From a checkpoint of a small transformer trained on Wikipedia: vocabulary 2048.
Each number is 50 + 10 x the weight over its row's rms, rounded and kept within 0 to 99. Layers, rows and columns count from 0. The size before them is the row's rms in percent of the matrix's.

# o: layer 10 attention output (transposed), 384x192, rms 0.141, rows 376-383, columns 0-95
# v: layer 10 attention value, 384x192, rms 0.211, rows 377-383, columns 0-95
# up: layer 10 MLP up, 576x192, rms 0.241, rows 0-28, columns 0-95
# down: layer 10 MLP down (transposed), 576x192, rms 0.199, rows 0-27, columns 0-95
o376 095:52 60 49 45 48 53 49 34 33 61 49 39 56 54 50 35 42 66 51 32 52 57 38 47 47 57 47 65 68 54 50 57 37 56 69 51 51 43 56 43 45 34 41 49 40 41 49 65 53 44 36 48 52 54 46 38 66 56 42 47 61 44 60 59 60 58 41 67 64 59 66 45 61 59 49 42 72 48 58 54 43 45 61 63 47 68 46 62 27 60 35 30 63 48 45 40
v377 109:57 62 48 60 49 56 50 67 72 57 44 44 59 42 41 34 53 44 51 37 60 30 48 51 56 42 51 67 47 56 74 64 42 62 38 43 32 52 45 57 61 37 52 47 57 39 50 61 37 37 55 35 54 45 40 42 35 42 41 35 38 59 49 59 67 43 55 39 57 59 41 61 56 48 40 41 45 55 36 55 42 57 67 42 61 49 39 49 64 59 53 58 39 48 33 60
o377 099:56 52 62 53 47 81 44 39 39 49 58 45 46 53 48 46 31 64 55 52 53 74 66 57 51 58 42 41 46 55 54 25 73 35 47 55 71 44 46 49 52 49 53 37 61 36 47 53 52 47 60 47 53 40 41 53 48 59 65 47 33 34 47 48 52 61 43 51 49 54 52 67 43 53 43 48 50 28 52 60 53 57 43 55 46 37 48 54 48 33 52 47 51 48 60 53
v378 101:27 66 66 42 48 46 58 56 53 36 40 46 19 49 49 57 55 49 67 51 42 66 44 51 52 37 53 35 49 49 60 45 47 52 26 45 50 38 44 49 37 54 46 60 46 51 34 45 60 49 69 56 46 40 52 56 43 40 42 37 66 39 40 56 50 54 59 52 59 49 44 62 58 61 42 44 45 69 60 33 53 64 59 44 51 41 50 39 52 50 62 47 49 43 61 43
o378 099:59 52 58 51 52 52 54 35 52 57 64 48 55 36 44 65 29 60 53 43 61 44 62 64 56 45 64 61 58 65 37 51 29 34 44 47 51 51 45 50 56 52 47 45 46 45 51 59 38 65 64 32 41 59 43 49 59 39 54 47 38 67 53 58 54 56 43 59 49 33 65 42 52 52 63 66 56 29 47 57 57 28 53 40 65 61 68 59 56 29 63 57 54 47 36 47
v379 106:60 35 48 46 66 57 38 45 47 66 57 49 60 46 49 32 67 65 67 48 45 39 42 51 46 58 50 41 48 35 48 49 31 47 52 54 29 59 51 52 59 67 41 54 49 56 50 62 60 56 37 39 50 52 57 44 45 58 39 47 67 34 41 47 56 57 47 51 33 59 51 47 38 60 47 33 45 63 37 48 61 67 78 52 67 35 20 78 55 44 54 31 41 71 61 57
o379 100:54 55 61 58 43 38 53 58 51 47 58 41 51 57 46 43 38 57 39 44 42 50 48 35 52 54 37 46 62 58 68 36 39 33 20 42 56 51 38 68 44 51 55 56 54 46 33 55 48 43 40 43 27 31 51 50 61 46 52 53 54 52 31 52 51 52 59 58 50 43 58 52 71 44 40 56 53 54 61 59 55 58 32 53 50 59 47 45 69 39 17 49 21 42 39 51
v380 097:42 57 46 60 40 47 43 55 37 62 65 62 56 55 45 47 53 58 64 67 58 56 44 29 20 41 43 54 44 58 63 61 39 55 40 60 43 56 57 47 49 53 47 54 57 52 53 49 36 57 67 47 55 54 54 35 65 42 65 32 43 41 35 64 53 38 37 46 37 73 59 49 64 39 30 64 55 66 46 38 61 65 34 45 48 41 44 45 39 62 55 47 68 63 50 35
o380 089:52 59 40 40 69 51 52 49 51 48 47 58 34 48 56 51 41 57 47 38 44 36 52 56 92 63 41 48 75 54 53 45 50 57 41 38 58 29 53 59 41 63 54 53 60 51 44 48 47 51 34 61 34 53 50 38 48 53 36 34 60 54 49 27 56 57 46 54 50 43 61 56 52 50 45 46 55 47 44 46 46 61 52 45 37 49 46 39 33 59 40 30 46 51 46 51
v381 094:37 21 49 61 43 54 43 43 43 58 58 38 56 43 42 47 47 46 53 56 57 52 46 51 42 37 55 59 69 39 41 55 52 48 50 48 62 50 48 44 67 59 49 50 46 51 60 52 47 33 47 53 58 39 66 45 70 37 57 56 44 55 53 41 65 71 54 47 40 67 61 42 42 40 48 39 50 42 46 54 44 55 58 59 36 49 31 62 63 57 51 47 27 57 50 38
o381 092:47 54 54 47 67 52 45 54 57 49 47 33 45 31 49 50 54 70 38 40 49 45 45 45 42 41 40 34 48 70 53 34 32 42 48 47 36 55 51 56 28 50 48 50 44 51 47 42 45 39 23 43 27 51 55 48 46 46 40 58 47 27 57 49 71 36 48 36 43 42 47 59 56 45 46 56 66 60 53 56 54 46 58 48 40 43 45 41 52 62 49 30 38 54 70 59
v382 108:53 56 55 57 58 49 52 58 47 52 54 55 64 57 43 53 54 51 59 41 44 51 46 56 44 39 51 53 37 46 68 44 49 51 59 58 38 59 65 38 56 38 39 49 43 57 60 51 63 47 61 51 60 54 72 36 53 49 37 45 64 41 54 44 47 58 48 42 51 54 66 37 38 70 38 62 49 70 42 29 50 42 50 30 53 43 78 58 39 47 28 64 59 53 52 43
o382 106:29 51 66 43 58 77 55 54 50 47 68 56 47 44 52 33 37 53 49 61 55 52 37 58 71 62 51 35 71 54 50 46 58 37 47 54 68 54 33 61 36 44 64 62 47 36 34 45 45 42 46 31 35 50 49 53 55 59 60 46 56 53 42 46 64 44 50 62 45 56 46 49 64 24 39 32 54 56 65 48 62 49 61 75 58 49 40 41 56 51 67 37 60 59 39 42
v383 103:66 55 39 42 51 49 60 49 57 61 65 60 50 58 52 54 57 54 35 50 62 60 43 46 50 46 35 62 55 41 53 52 26 45 48 66 48 54 49 44 69 61 49 49 61 41 51 46 57 48 54 70 32 62 48 53 66 44 44 75 68 52 49 36 48 35 41 62 38 51 49 59 70 45 51 44 44 52 44 58 46 45 57 54 55 42 52 18 38 57 43 52 52 51 64 40
o383 100:37 47 47 55 51 41 61 48 39 51 56 49 51 42 46 51 31 40 55 67 45 32 25 46 36 46 59 56 59 43 40 37 52 59 49 53 37 67 40 60 45 49 44 65 30 56 29 44 60 39 53 40 59 41 57 50 61 44 35 53 46 39 49 46 53 33 49 49 40 55 45 39 54 64 55 32 54 53 46 52 77 37 60 53 48 30 48 54 32 23 59 52 50 43 55 61
up0 099:38 46 53 63 57 59 47 26 55 50 57 56 64 54 39 56 64 66 40 48 67 41 38 60 52 48 49 53 50 37 55 64 50 54 66 43 56 65 29 44 60 37 54 49 57 55 51 45 54 39 61 65 39 71 59 53 60 43 42 32 53 41 46 34 34 60 51 46 52 47 48 27 57 31 60 47 43 57 51 67 52 52 74 23 65 37 70 50 34 45 38 43 50 42 69 52
down0 101:70 43 37 47 29 51 50 53 42 42 52 44 51 62 60 79 74 58 53 59 41 35 40 43 47 45 50 67 74 59 67 51 41 52 39 62 49 60 31 44 58 70 51 49 59 30 41 46 56 48 64 52 46 56 36 53 59 42 36 45 46 54 64 41 47 56 69 59 44 34 63 38 48 35 49 53 53 51 37 45 53 60 51 29 51 44 51 45 50 45 49 58 47 51 60 52
up1 092:56 36 50 47 39 55 58 41 42 46 61 63 41 35 46 39 44 57 45 47 45 65 74 53 48 63 42 53 54 31 47 31 43 48 28 32 40 66 44 52 58 57 40 45 27 59 30 51 64 36 66 56 49 45 66 41 43 60 52 45 51 58 51 53 39 61 39 64 59 61 52 50 45 50 41 47 39 45 63 23 54 56 61 56 46 45 38 54 29 66 43 49 56 39 52 57
down1 095:24 53 50 50 46 35 55 32 54 52 50 30 43 52 59 61 48 56 51 43 59 45 48 44 58 40 43 53 54 59 29 41 31 47 45 50 37 57 26 48 42 34 52 66 52 51 37 49 55 59 56 55 50 39 40 61 55 40 53 39 63 42 38 56 48 57 53 42 51 65 52 58 47 65 57 49 55 47 49 49 65 57 40 30 36 43 34 38 62 41 33 56 60 55 37 43
up2 097:55 72 77 52 56 45 53 52 63 51 55 42 45 70 42 35 46 46 46 31 63 43 56 59 47 52 69 55 44 50 42 46 55 40 54 66 68 52 61 49 42 57 45 46 59 34 51 52 24 50 58 50 64 66 46 36 48 40 50 49 49 49 48 54 50 70 51 56 48 48 43 42 61 44 51 54 46 38 46 49 60 68 57 45 50 44 64 68 48 47 53 42 26 56 56 72
down2 097:49 36 54 43 40 47 34 55 62 31 29 52 48 54 55 66 52 67 62 43 36 49 41 34 66 64 56 56 58 25 45 46 58 53 54 38 45 47 38 49 57 52 57 51 66 45 51 54 55 51 54 40 41 49 54 54 49 57 43 40 59 65 55 66 53 47 43 52 41 51 41 48 40 44 49 47 46 61 45 37 58 45 68 56 58 63 55 49 51 48 44 44 54 48 65 31
up3 104:48 53 44 40 50 55 58 50 53 46 43 49 60 60 52 58 55 45 56 44 62 63 47 60 40 41 48 34 34 47 48 58 33 58 65 38 42 49 45 51 73 26 75 42 35 68 52 69 55 68 45 42 54 39 62 49 68 52 49 56 49 55 44 49 38 61 53 49 54 62 44 38 49 67 49 40 60 52 38 48 47 50 50 48 46 80 62 54 34 55 64 44 46 46 39 48
down3 104:32 45 60 44 50 52 67 60 50 43 63 54 51 47 41 56 48 54 63 56 56 37 50 44 56 42 53 42 57 50 76 64 51 42 46 38 65 63 39 67 53 37 44 56 43 62 50 63 38 42 59 43 60 51 65 60 47 53 51 58 42 43 42 55 49 44 31 42 60 27 58 38 38 64 51 47 53 44 49 58 63 71 46 56 62 62 47 58 37 42 43 56 39 50 65 41
up4 099:41 44 56 54 62 47 73 59 55 61 52 34 47 48 53 45 52 61 34 26 50 44 48 48 44 44 41 36 61 58 36 64 39 61 48 49 61 46 47 57 65 50 44 49 46 54 42 58 66 62 58 45 46 57 45 50 65 54 54 49 59 52 56 50 41 44 37 48 33 48 56 50 47 58 54 54 68 51 75 36 49 39 44 46 65 54 60 67 63 60 41 56 51 33 53 50
down4 096:48 81 57 44 40 49 53 42 33 45 63 49 34 63 53 43 52 48 45 47 55 27 42 32 55 38 65 41 59 53 56 58 45 37 57 46 52 49 36 36 54 33 31 49 40 46 21 66 51 59 50 49 33 40 59 62 40 45 58 59 50 47 56 44 50 47 51 49 55 41 44 43 59 55 54 23 52 46 53 43 52 44 55 55 64 46 52 62 39 64 43 46 52 45 44 52
up5 087:46 43 44 38 53 60 47 42 39 72 51 51 42 46 55 49 38 41 63 57 58 56 41 41 60 47 54 56 63 50 59 39 52 34 56 53 47 59 68 54 44 44 48 38 42 51 36 43 68 46 63 48 38 52 65 68 61 53 41 40 40 50 53 62 43 23 73 57 51 45 73 72 39 51 54 52 50 63 55 36 50 52 36 39 58 56 61 54 47 71 53 59 41 48 66 65
down5 088:60 61 54 36 42 54 50 55 46 55 60 43 41 50 60 56 46 41 58 38 63 41 22 54 50 51 64 43 58 53 69 46 54 42 46 47 33 41 65 48 26 46 52 53 54 50 33 56 45 42 36 49 39 48 65 56 59 73 49 49 50 50 60 59 50 54 55 45 37 56 51 67 52 37 66 46 44 45 53 47 49 64 41 53 76 33 44 49 39 57 64 51 63 51 48 46
up6 108:42 21 34 42 48 35 66 50 43 49 62 64 38 48 60 44 49 66 40 52 54 59 53 43 62 65 56 39 32 65 34 54 41 47 53 58 49 53 30 42 41 48 49 66 41 54 53 45 40 52 54 52 54 53 61 51 50 47 48 47 60 33 54 47 40 59 29 51 52 55 49 73 26 60 60 63 65 49 51 49 37 72 48 35 49 46 56 38 47 47 63 44 42 62 49 54
down6 103:50 49 43 52 59 57 29 56 41 52 46 57 59 58 43 51 61 34 58 67 49 53 56 50 52 66 25 59 48 57 43 36 52 33 44 58 54 51 58 30 38 47 46 39 36 49 48 40 61 59 54 43 66 50 56 61 45 51 56 46 46 53 63 58 38 43 46 51 58 43 61 59 48 61 65 73 59 40 43 61 42 53 47 57 68 54 59 45 64 47 67 58 48 50 42 44
up7 117:42 72 60 52 56 49 71 47 65 41 56 61 45 49 52 46 35 54 49 36 57 55 69 43 61 46 46 56 53 54 61 38 65 53 42 59 44 45 64 76 57 56 25 56 42 41 53 51 48 49 34 46 48 47 51 60 42 54 51 48 53 48 49 46 46 45 57 56 49 50 60 56 50 64 61 47 49 54 57 43 35 36 57 32 53 53 28 43 52 46 34 68 54 38 46 50
down7 116:64 61 48 50 55 55 36 59 66 49 53 54 51 53 60 45 51 63 63 42 58 56 35 47 63 63 55 38 66 59 49 38 33 43 31 69 52 53 50 53 44 38 35 45 51 52 50 51 51 42 49 43 44 49 55 68 43 46 60 45 57 36 42 47 37 41 57 65 34 54 62 54 49 66 70 64 29 45 46 50 31 55 56 50 57 64 43 49 60 45 47 33 40 36 38 50
up8 099:69 50 43 33 45 59 38 61 66 54 44 32 49 54 26 42 43 51 63 45 49 41 51 48 37 65 50 69 38 54 41 53 34 41 66 30 46 47 50 55 54 55 52 57 73 38 36 61 47 56 55 36 49 52 43 62 66 46 47 44 60 44 65 38 51 57 62 57 46 33 41 61 56 65 35 53 37 57 41 57 64 59 58 54 57 41 47 36 72 35 62 52 63 64 53 56
down8 097:55 54 42 55 53 52 39 49 53 44 77 34 59 54 53 47 42 59 50 53 46 55 44 53 58 59 52 53 41 35 59 47 59 50 38 40 47 44 52 45 47 32 56 32 52 61 53 46 57 43 38 42 38 31 52 36 44 41 52 58 81 49 62 53 62 46 51 47 53 54 54 58 44 48 70 40 53 47 55 47 61 46 61 50 51 63 47 64 42 50 43 54 52 44 48 75
up9 097:41 45 77 59 54 42 43 35 41 53 35 58 58 39 30 67 60 56 47 52 62 58 44 58 49 50 52 51 47 43 46 45 46 38 50 60 43 40 52 47 31 29 50 49 52 26 41 40 50 48 54 47 64 52 43 45 34 46 62 57 52 68 50 57 57 47 47 28 54 51 58 39 43 42 51 46 42 59 49 58 56 27 66 41 57 53 45 31 31 54 48 55 57 49 41 54
down9 103:56 47 47 40 44 56 49 51 63 47 27 41 68 59 48 46 51 43 53 47 43 50 48 44 51 38 57 45 44 50 46 60 50 62 52 39 42 62 60 62 29 36 42 45 44 40 63 34 61 65 47 70 50 53 37 51 36 56 46 40 68 63 55 44 54 47 33 54 60 39 46 43 56 42 54 47 44 48 44 49 35 41 70 60 37 62 37 51 41 47 59 63 43 58 40 35
up10 101:47 35 57 56 40 64 42 45 42 52 49 61 44 51 50 68 52 55 51 40 55 79 38 45 67 51 49 33 64 66 49 45 54 42 56 71 54 52 33 47 54 42 63 45 53 62 65 47 63 51 68 60 64 48 58 58 59 67 57 48 58 40 43 69 56 40 47 60 52 54 36 59 44 34 42 49 68 57 46 57 64 44 47 74 48 59 59 56 59 71 41 51 42 52 51 46
down10 116:60 54 48 40 60 34 56 29 49 38 45 57 52 37 44 57 54 49 48 44 51 40 17 58 64 54 53 55 65 65 45 54 63 69 57 56 59 39 51 63 52 34 36 56 45 38 48 56 45 50 55 44 52 57 49 50 51 68 61 56 56 48 51 45 43 63 58 23 64 36 47 42 37 57 67 47 75 42 47 36 57 44 38 46 55 52 51 47 38 57 43 67 59 61 43 49
up11 115:33 46 55 40 48 53 59 52 47 48 55 41 51 52 37 71 67 46 62 41 51 72 53 49 50 80 39 51 40 37 54 41 39 43 55 65 61 72 35 55 48 57 51 34 70 49 41 41 38 44 49 59 44 43 53 53 53 46 27 46 51 37 44 40 37 57 43 39 49 52 54 58 48 35 68 38 54 44 49 65 66 50 46 48 60 63 44 38 60 47 70 43 48 55 61 51
down11 111:36 38 58 54 62 50 43 38 57 40 41 37 57 40 35 63 53 46 39 58 43 45 72 69 51 49 43 56 52 28 47 53 56 43 49 59 44 49 54 48 47 45 45 48 46 44 62 30 63 69 54 46 69 38 54 31 51 38 60 43 49 36 44 26 55 48 56 34 56 51 29 69 48 43 49 60 61 49 54 69 56 31 41 50 52 51 56 49 44 54 34 45 43 43 59 44
up12 112:38 48 34 49 66 41 56 53 46 55 29 61 41 53 37 53 52 57 47 53 54 49 48 60 44 45 44 71 57 65 35 25 30 57 49 51 67 51 57 52 45 65 52 38 38 33 52 30 43 45 44 34 46 54 42 52 67 38 43 49 47 59 54 43 49 50 59 78 34 40 60 50 68 51 47 45 57 65 36 69 57 38 53 39 57 68 46 40 56 44 63 50 48 30 42 55
down12 109:48 54 42 46 33 73 41 57 42 63 45 50 45 30 42 65 50 55 64 54 68 37 59 49 33 38 54 53 61 61 54 51 33 60 62 58 50 57 71 38 43 45 47 56 51 37 44 47 56 33 67 62 46 67 34 62 60 40 59 46 43 50 56 61 49 45 62 47 52 53 39 47 47 58 48 59 52 59 57 46 48 76 55 54 42 56 59 52 60 50 60 43 49 45 40 47
up13 106:44 50 37 49 51 53 58 33 58 43 48 21 60 55 44 61 53 59 47 57 51 57 52 41 40 52 57 31 46 55 30 45 39 46 43 56 44 47 50 58 37 50 62 51 62 47 43 42 51 57 55 57 58 46 51 43 36 52 59 79 60 54 62 59 34 61 60 39 44 55 30 43 36 52 63 48 65 57 51 61 50 45 45 72 48 46 57 41 43 41 46 61 34 55 45 48
down13 096:38 36 51 54 59 70 54 44 60 39 30 54 41 48 60 46 56 44 58 47 56 57 31 33 73 55 49 55 37 50 45 39 49 41 65 56 42 55 56 60 58 42 53 35 61 37 33 55 51 36 53 53 65 49 45 34 35 50 52 52 62 38 64 43 47 61 44 45 40 57 35 48 40 59 55 55 53 63 34 58 31 32 53 39 34 61 37 45 43 53 39 70 47 26 39 44
up14 100:57 37 44 50 56 58 40 45 60 61 35 62 51 34 53 49 54 65 33 60 45 57 48 56 53 53 34 47 49 44 47 49 52 29 56 44 62 54 74 49 57 36 59 39 32 44 59 54 70 45 58 52 58 48 61 65 50 47 64 71 51 56 65 40 41 72 38 29 25 54 46 44 59 52 34 44 67 57 56 33 47 43 55 48 52 66 57 47 58 49 51 50 73 54 43 35
down14 102:61 34 30 40 44 33 48 47 57 61 35 36 29 52 57 37 53 55 59 48 72 64 64 49 56 35 51 60 62 56 54 66 49 44 56 47 72 47 51 66 49 53 50 45 42 51 59 57 45 41 49 45 56 48 47 41 35 40 38 56 40 66 61 53 66 46 42 27 47 44 50 64 50 38 75 54 54 58 44 46 49 42 60 35 49 67 53 66 46 40 52 61 51 54 57 47
up15 112:65 50 32 49 67 65 53 45 36 68 40 67 52 45 43 43 44 56 41 58 50 48 56 81 44 46 39 50 40 72 53 64 54 39 55 57 51 65 63 44 48 49 51 58 32 57 63 42 66 50 51 58 30 55 61 54 49 44 51 64 45 56 57 52 48 46 52 68 55 51 57 70 34 54 58 55 70 42 66 47 49 52 45 68 51 48 45 41 45 45 47 37 34 25 51 50
down15 102:48 49 39 50 64 40 38 45 39 55 52 43 53 51 42 62 52 56 42 27 53 37 47 59 47 38 49 51 41 55 46 49 48 55 58 71 51 63 57 59 47 54 46 71 48 55 62 47 56 47 41 37 47 57 51 33 32 58 68 48 50 44 29 30 61 54 36 59 38 61 53 59 40 57 31 44 53 42 53 62 40 41 67 51 09 52 35 60 54 64 57 59 50 51 40 46
up16 103:54 48 48 62 50 57 59 35 66 59 59 62 56 28 50 43 43 58 46 61 36 49 48 36 22 48 54 34 48 45 49 38 55 32 52 49 58 51 55 59 42 57 70 33 57 45 49 34 61 62 57 66 65 56 57 46 60 62 51 44 48 58 70 50 55 45 49 59 41 24 55 37 60 43 46 68 49 50 50 48 51 48 61 56 43 57 42 61 56 39 44 57 50 49 54 58
down16 101:74 57 54 34 50 36 66 50 60 55 38 58 62 57 41 53 56 55 43 68 36 32 50 47 46 63 42 52 45 46 45 30 52 44 50 60 40 50 44 61 68 62 52 41 60 46 54 41 47 56 36 56 60 50 44 51 49 62 41 56 41 32 42 58 58 46 51 65 35 41 41 54 53 63 38 54 50 58 40 40 64 37 43 54 59 49 55 62 70 52 32 59 51 64 39 37
up17 097:58 38 55 45 64 50 62 52 53 52 45 38 56 42 35 55 30 37 34 44 71 51 53 32 39 58 64 54 50 50 41 48 54 43 57 28 48 52 53 49 49 56 49 63 49 45 48 62 21 26 66 46 33 46 29 69 40 46 37 44 52 48 47 48 58 56 43 55 45 66 46 47 58 36 60 56 52 47 50 43 59 54 65 61 51 58 50 43 27 53 58 57 58 50 37 37
down17 119:55 41 34 47 55 59 43 53 34 41 67 52 56 44 63 42 76 41 43 43 51 56 63 55 47 59 52 47 39 48 60 40 50 35 45 65 71 59 44 36 59 65 52 53 61 48 50 34 68 42 69 46 30 63 66 34 64 66 40 56 51 33 63 47 45 35 48 53 64 49 39 37 44 50 37 58 55 57 51 29 58 57 68 50 53 55 34 54 48 52 48 39 59 45 37 53
up18 089:49 45 43 40 49 44 50 58 57 46 37 47 52 48 24 42 36 46 44 59 70 47 60 50 46 47 44 58 47 36 30 69 51 52 57 57 40 43 65 46 32 47 42 53 28 65 64 68 39 54 51 42 42 41 47 47 62 40 67 45 56 40 48 62 43 48 64 62 57 59 51 53 51 33 65 37 53 45 44 54 54 68 61 48 54 43 43 42 49 56 52 47 61 46 51 51
down18 088:52 36 32 47 85 26 56 67 34 33 53 59 57 58 46 63 37 52 53 61 45 29 48 37 41 54 49 57 58 41 59 39 48 56 35 42 53 50 48 55 56 60 37 43 63 42 55 46 49 44 47 45 45 57 49 62 51 42 53 58 47 51 42 65 36 57 74 58 55 32 69 47 57 52 40 66 52 54 61 46 36 51 59 67 48 75 58 42 51 59 58 49 41 47 48 50
up19 085:69 58 51 60 50 38 54 36 49 62 59 64 38 50 40 45 38 50 45 49 59 58 57 49 54 44 59 60 68 41 33 43 42 46 47 46 42 57 53 67 47 48 50 44 52 71 50 67 67 60 40 57 46 44 43 55 42 48 59 57 58 47 44 66 48 33 32 49 59 45 44 47 45 51 64 51 38 58 43 48 58 52 41 47 46 60 38 37 59 23 38 57 76 52 38 55
down19 086:54 56 33 45 43 60 50 56 40 44 52 47 49 37 35 44 60 53 51 51 48 71 61 61 63 42 42 58 49 52 45 47 44 61 45 28 55 34 54 71 34 57 71 40 53 54 41 72 54 69 51 58 42 57 40 44 43 42 56 52 55 54 61 53 44 34 45 50 49 43 56 40 34 40 58 40 57 56 43 42 47 67 52 51 37 47 51 40 60 57 59 40 50 47 59 56
up20 106:45 47 56 61 56 41 42 25 58 37 58 45 37 44 62 35 49 50 47 52 63 53 50 60 61 50 51 53 42 41 58 38 61 65 50 49 22 45 48 42 45 52 55 49 50 59 40 48 40 41 32 51 53 46 61 62 58 57 39 60 40 49 48 45 46 46 40 46 38 50 31 60 57 45 38 51 54 38 46 54 48 47 34 44 62 63 68 50 67 64 48 43 50 43 75 38
down20 107:58 50 72 42 59 59 50 39 39 49 44 51 40 46 50 38 49 39 51 54 64 44 42 40 40 63 65 46 54 46 42 62 57 63 31 57 46 46 74 66 26 62 69 51 58 54 57 57 47 44 47 46 44 33 56 60 61 63 47 72 42 58 32 51 39 32 40 32 40 49 45 47 77 54 41 26 44 33 48 54 47 32 53 30 57 42 47 65 55 63 52 24 48 55 67 40
up21 102:37 43 46 48 46 61 60 50 40 50 63 57 25 42 64 54 54 26 34 49 40 41 63 54 60 56 61 38 56 24 58 60 54 53 57 44 46 48 33 38 45 50 56 56 47 46 60 44 53 43 47 62 43 68 50 57 68 56 47 46 59 71 40 47 69 43 36 52 63 33 38 59 51 50 49 65 45 40 48 59 53 43 60 35 50 42 48 46 34 45 49 49 51 68 45 63
down21 104:45 45 52 72 62 65 49 56 53 52 56 54 42 46 65 52 50 52 44 60 52 38 44 41 49 46 66 56 50 46 55 47 48 53 53 51 40 52 48 47 34 49 48 34 62 33 26 69 42 41 61 45 53 58 68 35 44 66 54 56 57 54 30 43 60 61 40 51 54 49 70 39 61 47 54 47 50 43 35 63 60 50 56 53 46 65 61 41 39 48 55 21 58 55 56 33
up22 094:45 36 60 51 54 52 56 39 64 38 37 34 45 50 52 52 36 57 48 38 56 53 57 37 55 56 72 38 19 62 57 51 49 51 57 46 74 64 45 56 61 57 59 56 62 42 64 58 67 40 46 37 53 48 60 48 39 57 35 57 50 44 48 42 52 62 45 56 53 62 34 54 41 56 57 57 74 52 46 38 63 65 29 74 54 58 67 56 44 38 67 48 64 38 59 44
down22 098:40 50 41 44 45 51 67 60 36 43 57 53 46 67 39 45 29 42 51 51 36 55 65 55 39 54 47 54 41 55 41 44 27 43 30 51 55 64 36 45 51 63 40 65 51 51 50 49 52 54 73 37 59 51 32 47 58 48 51 40 59 60 40 62 69 51 43 57 47 48 41 65 60 47 48 49 44 47 47 52 77 57 50 43 47 54 37 51 45 53 48 32 47 57 55 48
up23 114:49 56 50 55 68 64 61 42 44 46 50 46 44 70 46 58 34 68 61 54 54 26 69 52 56 39 54 62 37 43 61 56 45 55 54 28 38 58 36 45 53 59 34 35 51 49 40 56 41 48 34 56 50 50 51 40 57 40 67 40 58 67 48 65 45 59 58 58 47 41 49 33 65 46 50 60 42 49 59 61 56 41 50 45 53 66 48 72 45 55 60 45 46 40 46 54
down23 108:51 54 47 47 54 58 38 53 46 63 52 51 50 39 57 60 59 44 50 25 51 36 56 33 43 44 40 60 44 58 63 58 61 43 50 42 49 57 45 54 47 44 57 50 38 52 51 37 51 50 49 63 59 52 52 39 52 53 43 47 57 26 34 47 57 34 54 30 53 56 70 54 44 57 49 58 57 57 61 75 36 47 58 55 49 39 63 54 45 35 52 65 40 34 61 62
up24 109:35 40 44 41 49 59 49 61 47 43 72 47 44 67 61 57 60 57 44 61 47 34 63 59 52 52 41 38 48 41 50 49 48 54 52 55 44 48 57 55 56 46 58 47 57 52 40 49 52 50 50 55 65 53 58 51 25 35 37 51 50 50 35 23 52 41 45 55 28 48 56 52 67 68 57 73 67 56 37 36 39 52 61 43 43 55 53 49 37 25 48 47 39 49 45 58
down24 109:58 51 53 48 37 41 37 54 52 68 61 39 64 45 56 56 57 56 46 38 60 55 51 59 46 43 57 49 51 37 58 53 45 49 55 51 50 49 50 65 55 36 52 52 49 31 56 38 29 26 44 52 52 67 44 39 51 54 43 48 47 53 59 62 55 54 73 46 46 44 63 48 54 52 55 66 52 38 67 59 45 50 46 36 60 60 56 45 45 44 57 53 50 41 46 63
up25 105:50 39 62 53 50 36 51 57 61 39 51 46 51 30 40 43 39 40 61 57 49 51 50 67 35 62 30 56 61 54 39 39 54 52 67 40 54 28 56 47 40 59 43 36 34 62 30 52 39 48 62 40 41 64 41 42 57 46 61 72 63 47 49 53 49 56 47 62 46 36 45 58 33 36 69 37 44 57 69 45 32 59 44 57 48 45 61 31 46 47 55 53 41 41 53 53
down25 098:26 33 27 57 49 55 44 74 38 52 52 57 38 53 51 45 54 66 39 54 66 56 42 51 59 58 54 55 59 53 50 52 64 54 57 50 43 59 65 44 56 63 38 41 47 44 52 55 59 42 70 40 32 46 43 50 48 46 60 48 61 56 54 66 64 62 46 60 50 41 42 59 43 45 53 30 54 59 64 53 48 55 36 49 54 80 58 43 39 52 53 29 55 42 57 64
up26 088:52 36 54 70 53 43 54 46 51 46 46 56 52 53 62 64 47 42 39 56 38 46 59 29 71 42 48 49 47 42 52 59 49 63 40 46 56 68 50 63 50 64 51 58 47 45 55 51 51 29 49 41 54 53 44 70 42 52 47 47 56 37 62 57 43 42 40 51 65 31 67 46 41 65 66 67 61 55 55 54 52 35 41 38 38 56 51 56 55 80 52 50 43 41 48 47
down26 088:59 67 57 35 43 57 29 68 52 50 48 45 62 52 36 45 61 37 62 66 34 60 53 60 37 57 62 38 50 41 48 61 55 58 64 46 49 51 59 39 41 62 43 54 54 48 36 34 50 57 50 33 51 50 31 54 42 67 32 51 50 47 44 23 48 42 55 32 47 60 55 59 43 42 54 47 49 51 45 45 52 55 43 58 35 49 51 33 53 47 52 56 54 55 36 34
up27 101:59 59 41 63 62 51 54 48 65 39 55 59 31 29 56 54 55 61 60 43 57 46 53 50 68 62 34 63 39 39 38 54 60 54 40 21 45 53 49 54 73 58 46 41 59 37 55 38 56 48 40 52 46 73 52 48 33 35 57 41 55 61 49 67 61 54 58 58 55 34 44 54 53 60 52 27 62 55 47 59 45 48 48 46 54 47 63 58 44 30 36 41 41 58 59 60
down27 110:60 33 65 41 71 43 50 30 57 59 39 46 50 49 71 44 56 55 43 59 39 52 38 47 53 48 33 39 39 46 36 51 58 74 45 43 29 52 36 58 56 54 46 45 48 52 48 48 51 50 53 48 59 63 51 39 51 48 37 50 58 45 79 31 51 80 61 51 45 43 66 45 33 48 70 45 51 46 60 45 41 58 39 55 40 41 51 59 60 43 41 49 45 48 43 43
up28 113:38 53 62 44 58 60 75 37 55 28 45 34 53 51 34 42 41 52 38 47 39 58 47 50 50 63 51 53 38 62 42 36 44 64 44 49 40 54 53 29 42 56 56 53 52 43 40 59 59 53 47 51 49 36 41 67 59 33 32 45 56 52 49 49 42 64 41 52 53 47 61 26 38 31 64 56 67 35 53 45 47 39 59 59 68 42 48 41 42 31 54 65 48 56 48 42